config.toml
num_attention_heads = 2
rope_fraction = 1.0
max_steps = 4005
Each number is 128 + 32 x the weight over its row's rms, rounded and kept within 0 to 255. Layers, rows and columns count from 0. The size above them is the row's rms in percent of the matrix's.

# layer 7 MLP up, 448x160, rms 0.326, rows 386-447, columns 0-79
size [102  96 113  99  89  93  90 111  97  90  99 100  99  96  94  96  94  96  93  90  99 104  96  91  91  87  93 113 105 103 124 106  99  90 104 103 112 104 109  98  91 104 106 103 116  99 100  98  93  96  95 101  89 101 106  80 100 116  97  91 102  96]
[[147 101 132  49 141 199 106 136 145  94 150 148 194 144  80 126  91 139  66 147 139 111  73  74 187  98 113 153 111 141 130 109 100 106  95 179 143 166 143 153 133 166  89 137 103 121  91 138 106 183  97 172  54 121 255  95 110 131 105 121 148 171 130 101 143 113  95 187 128  90 119  81  92 111 130 156 125 143 195  97]
 [ 83 118 145 154 145 148 143 130 102 166 151 132 102 118  92 113 125 111 154  99 135 141 140 130 159 134  97 180 115 204 118 121 140 166 156 130 139 127 146 113 102 176 180 161 150 119 113 137 141 103 164 168 132  69 184 135 150  86 139 112 132 118  97 130  86  56 136  77 105 126 122 134 139 140 199 186 124 162  89  52]
 [141 136 109 109 129  52 116 180  91 150 114 102 125 119 176 134 113 133  83 114 101 223 120 118 137  90  93 107 174 104 146  91  89 103 103 145 140 161 109 138 100 191 141 124 112 112 174 131  89 116 141 174  95 147 123 108  98 152 108 174  80 131 128 100  91 116 165 143  91 103 109 140 116 105 144 112  90  46  98  95]
 [102 140  86 104  87 186 139 137 169  89 144  67 108 162 146 146 176 143 125 130 133  69  93  78 173  92 101 127 107 125 146 142 137 126 135 171 126 121 142 143  97 112 165 120 135 159 119 152 127 179 103 133  79  77 119 117  97 164 123 167 137  51 131 158 131  90 147 133 117 167 144 121 135 146 144 171 125 155  91 152]
 [162 122 159 131 145 134 120 125 100 126  93 118 176 106 166 105  50 133  75 113  79 101 128 111 119 176 145 109 118 169  72 130 128 134 143 125 156 152 129 111 183 150 141 117 143 138 172 184 148 147  93 121 114 116 122  63  47 114 123 116 152 144  88 128 130 124 138  79  73 167 190 134 126 186 105 114 121 127 148 187]
 [163  71 143 161 163 104 166 172  59 175 144 178  80 111 179 136 133 128 145 155 148 112 141 139  44  88 128 130 140 111 130  89 157 123 147 143 141  97 124 147  92 168 104 120  90 103  98 164  71 119 141 100 128  94 120 137 148 125 131 132  87 132  80  65 121 168  95  93  44 111 133 139 135 114  84  88 123 105 122 112]
 [ 97 129 193 101 127 121 109 129 105 125 122  88  88 109 122 196  95 126 146 127 137  85 138 140 150  72 140 123 122 130  84 182 109 160 189 108 151  77 158 103 128  99 168 127 134 143 132 130  98 115 125  94  79 107 105 108 135 151 134 147 147  98 140 111 160 105 178 170  91 164 156  65 139 154  87 127 120  99 109 122]
 [188 121 132 188  89  88  92  97 126 131 117 139 101 151  55  40 136 112 128  92 190 122 173 179  97  64 128  96 163  91 151 153 156 114 149 142 120 119 183  74  78 111  97  91 146  75 147  64 147 100 114 139 123 128 181 122 117 122 131 124 142 103  80 110 150 112 164 159  92 101  98  97  78 141 108 128 150  75 144 136]
 [151  48 130 106 127 134 186 172  87 120  98  91  99 111 133 111 128  95  73 151 118 121 134 102 148 166 132 114 118 120  84  89 129 120  86 163 166  61 179  40 105 144 151 110 102 131  36 107 154  47  95 141  80  75  67 101 158 114 116 142  70 150 154 107 105 148 200 121 120 156 111  94 156 160 177 120 163 105 134 149]
 [ 91  99  96 149 132 115 135 103 102 196 186  93  99 158  77 170 167 114  82 113  94  82 200  88 147 171 112 109 161  75 147 129 137 140 113 138 118 111 129 139 141  41  71 133 181 119  85 152  94 120  91 103 101  84 130 180 121 142  81 109 129 101 125 118 124  47 126  81  98 157 115 121  85 133  72 153 136 147 130 179]
 [173 118 133 121 103  89 147 166 127  93  76 133  64  97 165 117 107 116  91 105 118  64 205 138 132 108 127 108 103 116 118 141 163  97 123 152 130  91 160 132 120 115 156 112 121 125 157 145  92 106 108 115 161 132 109 152 125 106  88 107 122 110 155 148 144 171  95 128 135  76 167 120 145 132 176 131 138 137 127 177]
 [136  93 117 118 130 127 146 118 116  70 189 133 147 168 123 192  85  80 120 143 157 177 122 181 134 118 119 104 188 173 126 111 173 107 127  94 105 107 187  73 207 111  69 149  95 112 177 119 145 120 123 176  77  99  99 115 136 138 125 107 129  82 121 146 163  93 126 182 135 171 145 156 130 196 122 134 101 113  88 135]
 [103 113 164 118 121 143 164 161 131 129 116 137 149 157 164  95 111  98  68 102  85 123 178 130 134 116 139  95 136 158 107 134 142 140 154  58 135 160 129 135 112  91 169 167 197  94  99 194 140  69 156 123 125 136  85 137 146 199 146 147 117 158  91 110 179 106 158  74 183  64 141 140 110 119 135 104 141 106 196  90]
 [ 55 132  66  90  82 111 136 177 128 114 102 103 133  95 141 141  88 171 104 151  91 135 111 161 133 122 195  59 148 106 197 112 132  91 173  91 106  54 154 113  64  72 166 168  81 152 158  81 164 103 132  95 163  90 143 111 128 113 131  91 151 166 122 134  83 115 148 135 147  56 156 156 171 109 150 100 109 109  91 106]
 [108 146 121 168 129  91  95 181  80 138 143 164 124 152  76 132 113 117 149  74 130 134  92 135  55 128 142 140  95 151 150  87 123 146 103  87 132 103 132 129  99 106 160 100 126 135 114 115 131 142 144 175 191 100 106 134 110 148 120 183 111  77 133 142 154 141 110  99 154 161 137 158  97  99 172 199 130 100  46 119]
 [150 114 121 139 110 118 162  74 144 117 185 112  94 162 111  86 125 169 131 191 148 126 101 153 104 116 146  75 131 124 147 148  94 170 167 123 115 144  92 199 156 164 118  96 104  94 154 133  91  91 129 125  95 137 165 200 107 130 148 167 146 189 110 142  93 103  92 129 122  85  65 143 116 155 126 143 112 172 110 135]
 [136 171  75 157 171  62 120 134 126  94 177 107 112 114 147 197  96 128 192  99 139 121 141 151  99 181 160 117 190 136  99 111  87 185 124  78 178 130 156 159 109 141 116  85 134 112 104 146 106 100 134 124 142  62 164 122 143 181 152 146 121 144 156 184 125 169 117  92 141 154 108 110 135 111 113 173 170 147 165 144]
 [ 67 145 117 150 120 115  99 169 159 119  64 134 147 159 129  94 176 138  74 141 148 110 136 140  98  98 116 211 147 155 133  66 123 162 146 172 142 149 134 114  97 126 140 149 150  85 139 128 112 132 137 121 204 127 172 132 124 183  77 163 151  87 111 131  88 131 167 177 124 154 184 113 152 146 144 146  72  99 192 165]
 [134 101 116 153  39 103 136 180 146 135 148 143 147 142 181 101 124 127 126 121 116 163 126 115 117 134 161 164 148 130 139 137  74 160 185 109  67 124 106 140 123 130 116  98  89 138 110  56 140  89 150 119 116 104 175 139 131 105  58 100 141 134 127 141 131 113  95 126  59 119 127 125 120 100 105 130 119 159 140 134]
 [123 174 147 137  75  67 184 126 153 113 133  81 168  77  87 160 104 150 158  92 111 108 128 143  92 104 158 124  74 139  98 165  42  64 164  91 120 131  82 186 108 140 151  85  67 124 150 118 109 129 113 104 147  86 155 105 133 104 108  92 176 119 143  85 145  98  90 125  84 126 133 153 122  86  90 128  97  88 117 153]
 [139 134 166 143 132 124  70 237 148 139 111 148 116 101 124 106 194 132 112 109 201  83 129 146 133 156 126 167 162 129 151 119 123 129 136 143  89  69 110  53 135 111 169 162  93 140 180 127 157  96 151 151 148 141 188  97 132 183 136 140 163 176 141 177 145 119 167 148  93 147  82 182 145 169 134  98 143 124  90 127]
 [112  99 125 113 169 162 115  97 160 109 120 100  97 111 131 147 130 138 125 133 101  74 136 148 144  92 130 128  95 129 180 160 157  89 157 136 126 116 147 122 117 148 161 143 133 160  85  91  50 132  94 179 141 122 137 143 122 144 123 144  98 104 136 140 130 158 156 129 255  80 158 117 133 152  92 153  75 198 107 107]
 [ 89 172  90 120 170 123 141 139 151 149 139 171  77 165  67 138 154  94 117 132 137 161 145  64  47 111  74 147 135 151 131 147 126 144 103 130 168 157 158 140 109 130 179  79  76 146 130 123  71 157  76 168 152 118 112 107 154  77 124  89 154 132 125  90 164  98 122 146  92 170 104 122 133 130  75 109 141 172 212 125]
 [117 119 134 144 128 170 170 109 115 124  99 180 163 122  85 122 120 171 128 170 171 182  60 142 126 123 150 175  31  80  98 117 140 118 103 134  91 184 137 128 157 130 118  91 129  76 123 138 132 168  60 211 131  98 106 164 116 115  76 109 131 121 164 150 103 110 102 178 128 155 146 195 133 101 100 171 122 162 131 154]
 [174 110 145 146 121 141 132 127  85 152 185 110 112 106 179  76  98 124 149 149 132 128  81 110 116  59 119  75 150  95 162 103  74  53  62 143 122 107  90 142  89 135 119 162 120 154 163 103 137 134  96  63 113 115 136 123 182 128 147  84 141 125 146 159 113 162 104 141 153  83 134  90  82 100 166 124 127 163 142 132]
 [165 148 119 149 116  99 113  70 100 157 114 166  86 135  79 111 109 147 104 148 165 112 119 139 152  99 194  91  91 133 136 111 127 151  97  83 146 106 118 115 159 144 107 105  62 235 126 151 125 170 125 101  75 132  86 104 142 120  71  59 168 144 117 184 141 161 106 132 165 133 134 119  58 139 157 170 137  99 117  91]
 [125 130 154  89 121  86 129 105 124  79  48 160 139 141 154 119  72 138 122 119 111 161 102 143 130 132 147  80 118 200 135 140  98 117 139 110 115 143 129  85 172 112 157 167 142 167 115  97 178 123 143 122 136 179 130 140 139 159 143 109 194 154 116 157 114 133 109 168 134  97 145 210 150 118  96 115 125  52 107 181]
 [115 123 123 111 135 115 190 159 120 157 114 106 100 158 166 156 186 124 117 204 156 187 103  88 151  92  76 132  87 176 130 118 101 128 132 137 145 142  84 148  83  68  83 113 205 128 130 124 149 148 127  71  19 105 183 126 113 141 154 115 134 157  95 115 141 170 197 104 141 109 171 118 140 141 122 151 120 142 120  53]
 [131 109 115 136 147 138 166 134  74 120 113 112  96  89  96 132 172  87  88 163  98 107  74  98 143 137 103 132  76 125 166 150 113 134 129 147 154 111 158 175 146 174 154 119 107 158 113 151 168 127 141 147 195 190 154 104 158 108 111 126  92 155 107 149 173 167  88 111 147 141  85 118  71 163 106 152 105 115 110 120]
 [149 125 125 109 130 145 137 112  89 105 122 143 114  61 111 155 154 132  76 158 181 138 102 161 127 142 104 165 168 155 144 174 114 142 103 177 141 171 184 126 196  95 160 183 144 107 147 160 156 145 195  81 120  92 122 122 144 153  96 112 105 122 131 107 124  76 152 157 176 125 114 102  96 147 133  79 169 125  85 138]
 [118 156 144 115 135  96 111  84 102 115 163 123 124 112 123 150 122 114 146 172 136 104 120 120 217 124 164 150 163 148  74 108 115 234  84 200  81 129 149 136 158 162 185 139 112  52  98 124 154  60 139 151 141 104  91 145 137 134 121 125  66 186 113 127 113 111 125 143 135 136 178 125 108 162 168 144 107  71 113 122]
 [162 108 129 106 187 149  91 125 117 133 117 127 178 110  94 134 114 133 143  83 104 160 136  67 157  99 196 184 102 118  99  93 120 101  92 153 128 151 108 143 131 103 135 133 132 126  98 185 100 146 100 108 125 129 127 134 154 157 108 113 133 156  93 153 137 154  82  87 119 162 117 114 100 113 186 133 176  83 127 206]
 [122 114  64 100 162 164 144 164 136 110 159 122 113 123 164 144 166 159  99 176 120  76 116  98 107 131 116  66  51 125 131 147 165  86 141 187 148 123 153 137 167 146 136 131  29 179 129 109 112 151 129 109  87 164 142 111 106  72 113 132 115 109  85 151  99 135 191 100  73 103 106 159  96 141 129 109 141 171 118 113]
 [142 104  78 135 172 148 109 150 125 137 141 132 106 162 133 150 105 144 188 167 114 108 105 124 173 105 103 138 163 105 120 103 136 166 151 110 165 123 141 101 127 147 111 132 145 187 138 143 109 220 191 119 123  80 105 120  57 141 126 112  81  92 131 103  93 134  92 129 128 228 134 120 154 174  98 162 153 132 167  87]
 [149 139 121  30 153 139 122 110 164  98 151 128 192 127 191 108 119 127 127  95 142 134 177 105 139 123 164 149 105  65 133 180 112 163 151 159 128 120 107 169 113 156 128 116 157  46 132 213 109 122 127  93 128  84 111 160 131  97  91 167 213  96 175 138 135 132 171 126 158  91 102 161 115 100 108 132 105 112 128 136]
 [177  97 141  84 152 109 193 126 166 173 118 210 174 131 144 196 115 106  84 143 136 132 155 114 193  87 146 150 134 132 101  79 154 202  95 136 160 155 121 136 145 157 102 120 119 154 190  82 199 150 127 142  98  53  84 140 103  80 131 127 135 124 118 113 104 136 138 112 170 115  91 146 108  91 113 125 155 113 156 116]
 [131 106 174  78 142 160  95 120 120 112  86 100 117 164 105 168  56 125 115  99 101 122 125 122 140 108 156 140 158 146 121 168 111 103  79 187  67 149 113 105 100  91 114  94 148  68  99  70  97 184 145 126 173 140 188 170 130 194 142 120 158 194 125 177 117 113 133 156 164  69 147 173 109 120 109  68 134 149 103 181]
 [118 107 126 165  78 123 137 143 182 166 133 154 155 132 140  91 131 168 171 100 163 121 127 169 134 123 137 125  85 198 114 140 148 143 100 160 130 111 101 206 163 111 153 169 137 146 147 143 148 168  81 132  78 163 116  91  83 111 114  80 104 106  90 130 132 125 112 138 148 120 151 128 111 129  64 147 113 158 112 180]
 [147 100  97 114  95  95 121 137 145 144 135 131  94 162 143  59 193 106 131  84 189 160 149  96 127 115 130  84 117  42 136 155 112 100 156 102  84 120 128 145 110 154  97  78 136  92 205 119 175 160 132  97 149 113 130 127 134 133 131  88 101 160 135  40  92 129  95 116 140 110 104 142 109  52 124 121 148 208  99 102]
 [176  97 110  95 137 135 107 142 150 209  93 155 113 116 127 122 170 116 121  94 156 148 157 125  72 105 126  83  90  68 173 101 122 126 145  99 130 141 122 164 155  86  95 124 160 148 149 141 167 154 134 143 121  98 139 119 121 140 109  88 130 128 116  87 104 180  94  49 118 127 141 148  90 130 195 159 142 153 138 138]
 [134 186 110 118 121 139 144 106  65 155 132 132 114  94 128  93 152 193 122 113 196 177 103 145 111 114 166 156 142 157 216 125 145 125 108  77 150 159 107 130 125 128  74 156 145 115 105 115  88 114 125 167 120  98 145 135 124 111 159 153  40 145 120 111 133  59 135 102 142 174 117 107 121 133 126  67 107  80 130 115]
 [137  94 162 128 116 102  90 128 109 128 165 137 142 125  85 133 138  83 156  79 113 127 124 130 142 177 168 127 158 101 148  97 177 109 198 105  79 226  90 161  92 115 145  53 119 113  92  89 154  54 128 137 142 150 111 118 112  92 207 106  95 120 161  95 151 140 183  83 121 141 122 109 114 100 120 127 104  81 138 103]
 [161 164 166  74 110 113 138 135 165 154 119 185  86  90 137 196 153 175 122 159 126 115 160 139  93 108 130 144 114 123 118 141 122 145 184 118 133  89  59 134 125 152  65  83  89 139  69 175 106 102 107 112 186 131 113 119 144 142 111 123 125 162 115 139  57 188 152 153 131 145 147 190 143 134 124 151 116 119 138 232]
 [110 129 151 121 118 160 124  93 187 161  91 150 118 157 108 136 106 137 169  84 135  89 111 176 162 179 106 150  73  82 153 129 139 115 108 166 157 160 133  73 136 143 143 164 177 119  90 100 141  80 155 181 158 124 135 182  94 133 166  90 124 107 113 170  77  90 177  69 111 114 127 135 105 175 140 107 117 109 168 121]
 [118 138 128 152  49 124 179 122  85  68 139 132 145 124  75 114 154 133 121  68 152 126 139 141 140  83 194 128 111  83 131  88 119 148 137 180 109 120 137 124 111 119 178 103 141 107  55 119 150  95  44 100 118 128 129 106 180 128 124 112 153 112 141 116 142 131 175 146 133  72 119 137  88  73 198 123  62 165 122  89]
 [102 143 118 107 129 103 125  58 177 134 142 241 152 139 175 188 118 149 163  88 157 134 157 167 145 121 140 180 118 118 138 168 134 158 117 110 121  83 151 168 177  70 130 105 132 148 217  62 118 133 186 166 137 173 131 115 119 129  78  86 139  82 127  88 124 147 153  77 121 140 126 125 129 103 147 194 103 195 111 159]
 [102 114 131 154 117 110 129 198 146 169 101 144  82 173 154 143  99 111 163 121 112 206  91 146 101 167 121 158 104 135 174 154  99 111  94  84  61 106 155  93 143 111 128 152 200 150 125 150  76 154 171 118 127 197 133 180 140 114 138 114  94  82 120 159 173 138  89 105 123 151 209 167 149 115 129 126 119 119 103 104]
 [124 116  87 125 133  97 150 153 104 104 233 132  60  89 121 169 113  78 179 120 192 101  87 126 161 147 152 134 146 151 136 146 174 131  93 129 135 179 161 117 158  87 141 123 131 136 119  96 136 126 149 147 175 128 134 123 117 153 116 145 142 114 138 127  98 154 120 138 120 174 101 127 130  82 124 158 107 180 116 147]
 [134 107  78 165 166 217 144 123  73 126 133  71 101 193 181 212  74  99 136 116  65 104 171 131  62 114 108 107 121  69 123 109 159 166 157 143 143 104 140 105  97 105 125 113 130 137 167 136 100 154 128  71  87  74 138 122  99 156  94 131 171 107  84 102  86 120 139 123 163 161 129 134 136  85 140 146 136 156 187 102]
 [112 149 130  95 106 108 129 138 118 136 130 156 129 132 180 114 137 128 200 133 149  99 121 104 135 124 126 159 181 100 110 158 135 107 136 114  41 146 144 164  88 113  67 161 138 138 161 137 100  97 117 105  71 108 137 145  92  72 145 118 174 130  91  83 162  90 164 143 117  87 146 115 179 114 121 124  56 169 160  39]
 [164 142 109 140 133 141  63 159 153 119 146 114 206 201 211  99 105 165 134 143 125 128 134 127 125 166 182 197 120  59  62  91 130 168  90 124 151 106 104 109 156 130 103 188 199 122 134 151 100 151 122 129 109 118 143 119 116 117 107 128 102 166 156  86 111 159 185 137 142 135 100 133 172  36 155 137  84 126 179 138]
 [158 145 116 128 124 127 171 156 105 139 146  89 176 149 105 112 107 151 194 124 168 110 122 114 139 119 126 212  68  92 100 144 189 118 126 127 147 119 162 162 145 149 146 122 159 113 139 167 129 121 118 165 129 111  94  83 144 124  96 138  70 125 111 129 110 145 129 160  88 123  86  87 112 115 165 135  66 180 156 131]
 [147 210 131 164  48 101 145  67 149 167 152 113 142 156 115 151 179 135 106  84 117 113 114 174 155 125 122 146  98 176 189  58 157 155  93 129 133 138 131 161  71 124 130 126 141 122 134 103 115 116 124 104 133 170 119 157 116 159 161 123 177 106 110 116 148 144  50  74 115 122 114 186 132 111 127 164 149 115 142 117]
 [148 128  94 160 126  72 139 149 153 136 203 169 110 161  74 108 196 149 189 142 127 169 110  89  93 154 177 120 153 118 140 116 146  93 126 169 139 181 100 125 126 145 189 149 161  70 188 112 100 109 107 182  91 131  94 127  99  95  87 102 105  95 134 217 135 125 148  96 206 113 122 120 140  78 141 127  99 113  94 100]
 [181 182 139  93  77  60 118  96 149 137 192  92 146 108 122 104 144 147 142  84 101 118 117 185 191 141 178 139  87 188 161 133  77 174 156  99  91  93  90 197 188 137 148 116 129 109 149 129 128 115 113 141 191 153 106 165 172  91 152 128 169 121  85  71 132 131 142 103 143 129 145 179 108 148 116 119  97 110  98 136]
 [111  96 137 146  94 135 129 148  95 117 155 140 104 146 146 155 159  90 156  87 114  75  95 116  84 140 102 201 177 102 144  84 119 131 105 119 100  93 153 122 141 120 122 110  88 112 130  88  59  71 111  98 124 137  55 120  83 152 109 152 138  77 196 170 116 139 118 145 113 150 117 152 160 162 138 101 115 168 101 142]
 [127 109 115 116 174 127 125 121 122  78 179 129  93 153 147 109 117 150 123 161 104 127 164  79 115 106 113 130 160 153 124 137 182 102 108 147 143  99 167 135  91 137 190 150  76 157 131 165 138 200 115 152 128 118 175 127 104 104  98  85 123 171 124 154 130 141 171  83 125 130 123 104 186 164 132 106  75 183 170 153]
 [121 182 160 150  92 158 173 133 190 139 102 129 168 112 150 154  86 122 137 114 133 146 110 135  85 143 106 117  92 140 153 193 124 164 163 110 112 128 130 146 155  81 185  62 157 161 114 118  45 115 137 138  93 130 102  92 130 164 121  86 166  92 152 133 124 126 173 143 149 116 136 252 134 172 141 121 142 136  88  98]
 [103 123 125  92 128 133 121  73 108 101 120 161 145 147 109  41 139 106 135 147  93  82  77 122 108 127 108  34 128 128 104 121 133 128 104 126 146  80  71  75  98 123 108 131 120  88 132 147 165 174 170 117 168 160 188 187 102 153  70 140 144 182  80 161 103 185  75 131  70 155  81  72 152  92 138 148  38 139 162 103]
 [149 157 130 102 159 143  79 105 184 109 134 170  97  72 200 110 126 102 101 151  74 120 110 145 169 125 100 123 140 187  85 132  95 116 104 148  92 109 137 158 196 125 191 149  70 150 137 164 166 142 168 155 114 132 132  85 100 162  98 144  95 124 163 113  66 145  81 123  74 160 122 117 153 127 112 132 137  56 141  54]
 [ 69 124 102 127  48 108 119 109 102 135 147 158 162 110 103 122 185  78 130 112 172 101 166 118 122 160 161  21 146 134 135  96 105 203  80 146  76 111 124 199 132  89 133  99 189  63 149 115 122  96 111  75 168 113 101 111 144 166 131 148  98 112 123 174 112  54 139 158 143  92 138 101 104  79 131 114 106  84 124 160]
 [ 85 110 125 147 182  84 129 145 170 116  67 102  95 171 119 114  71  97  99 144 101 151 139  81 164 141  98 109 127 159 199 183 108  71 168 118  69 151 142 130 122 126 155  91 146  82 133 131  81 111 169 169  96 138 113 162  22 123  94 187 133 152 105 166 102  39 102 126 127 145 102 219 141 109 154 127 140 173 137  84]]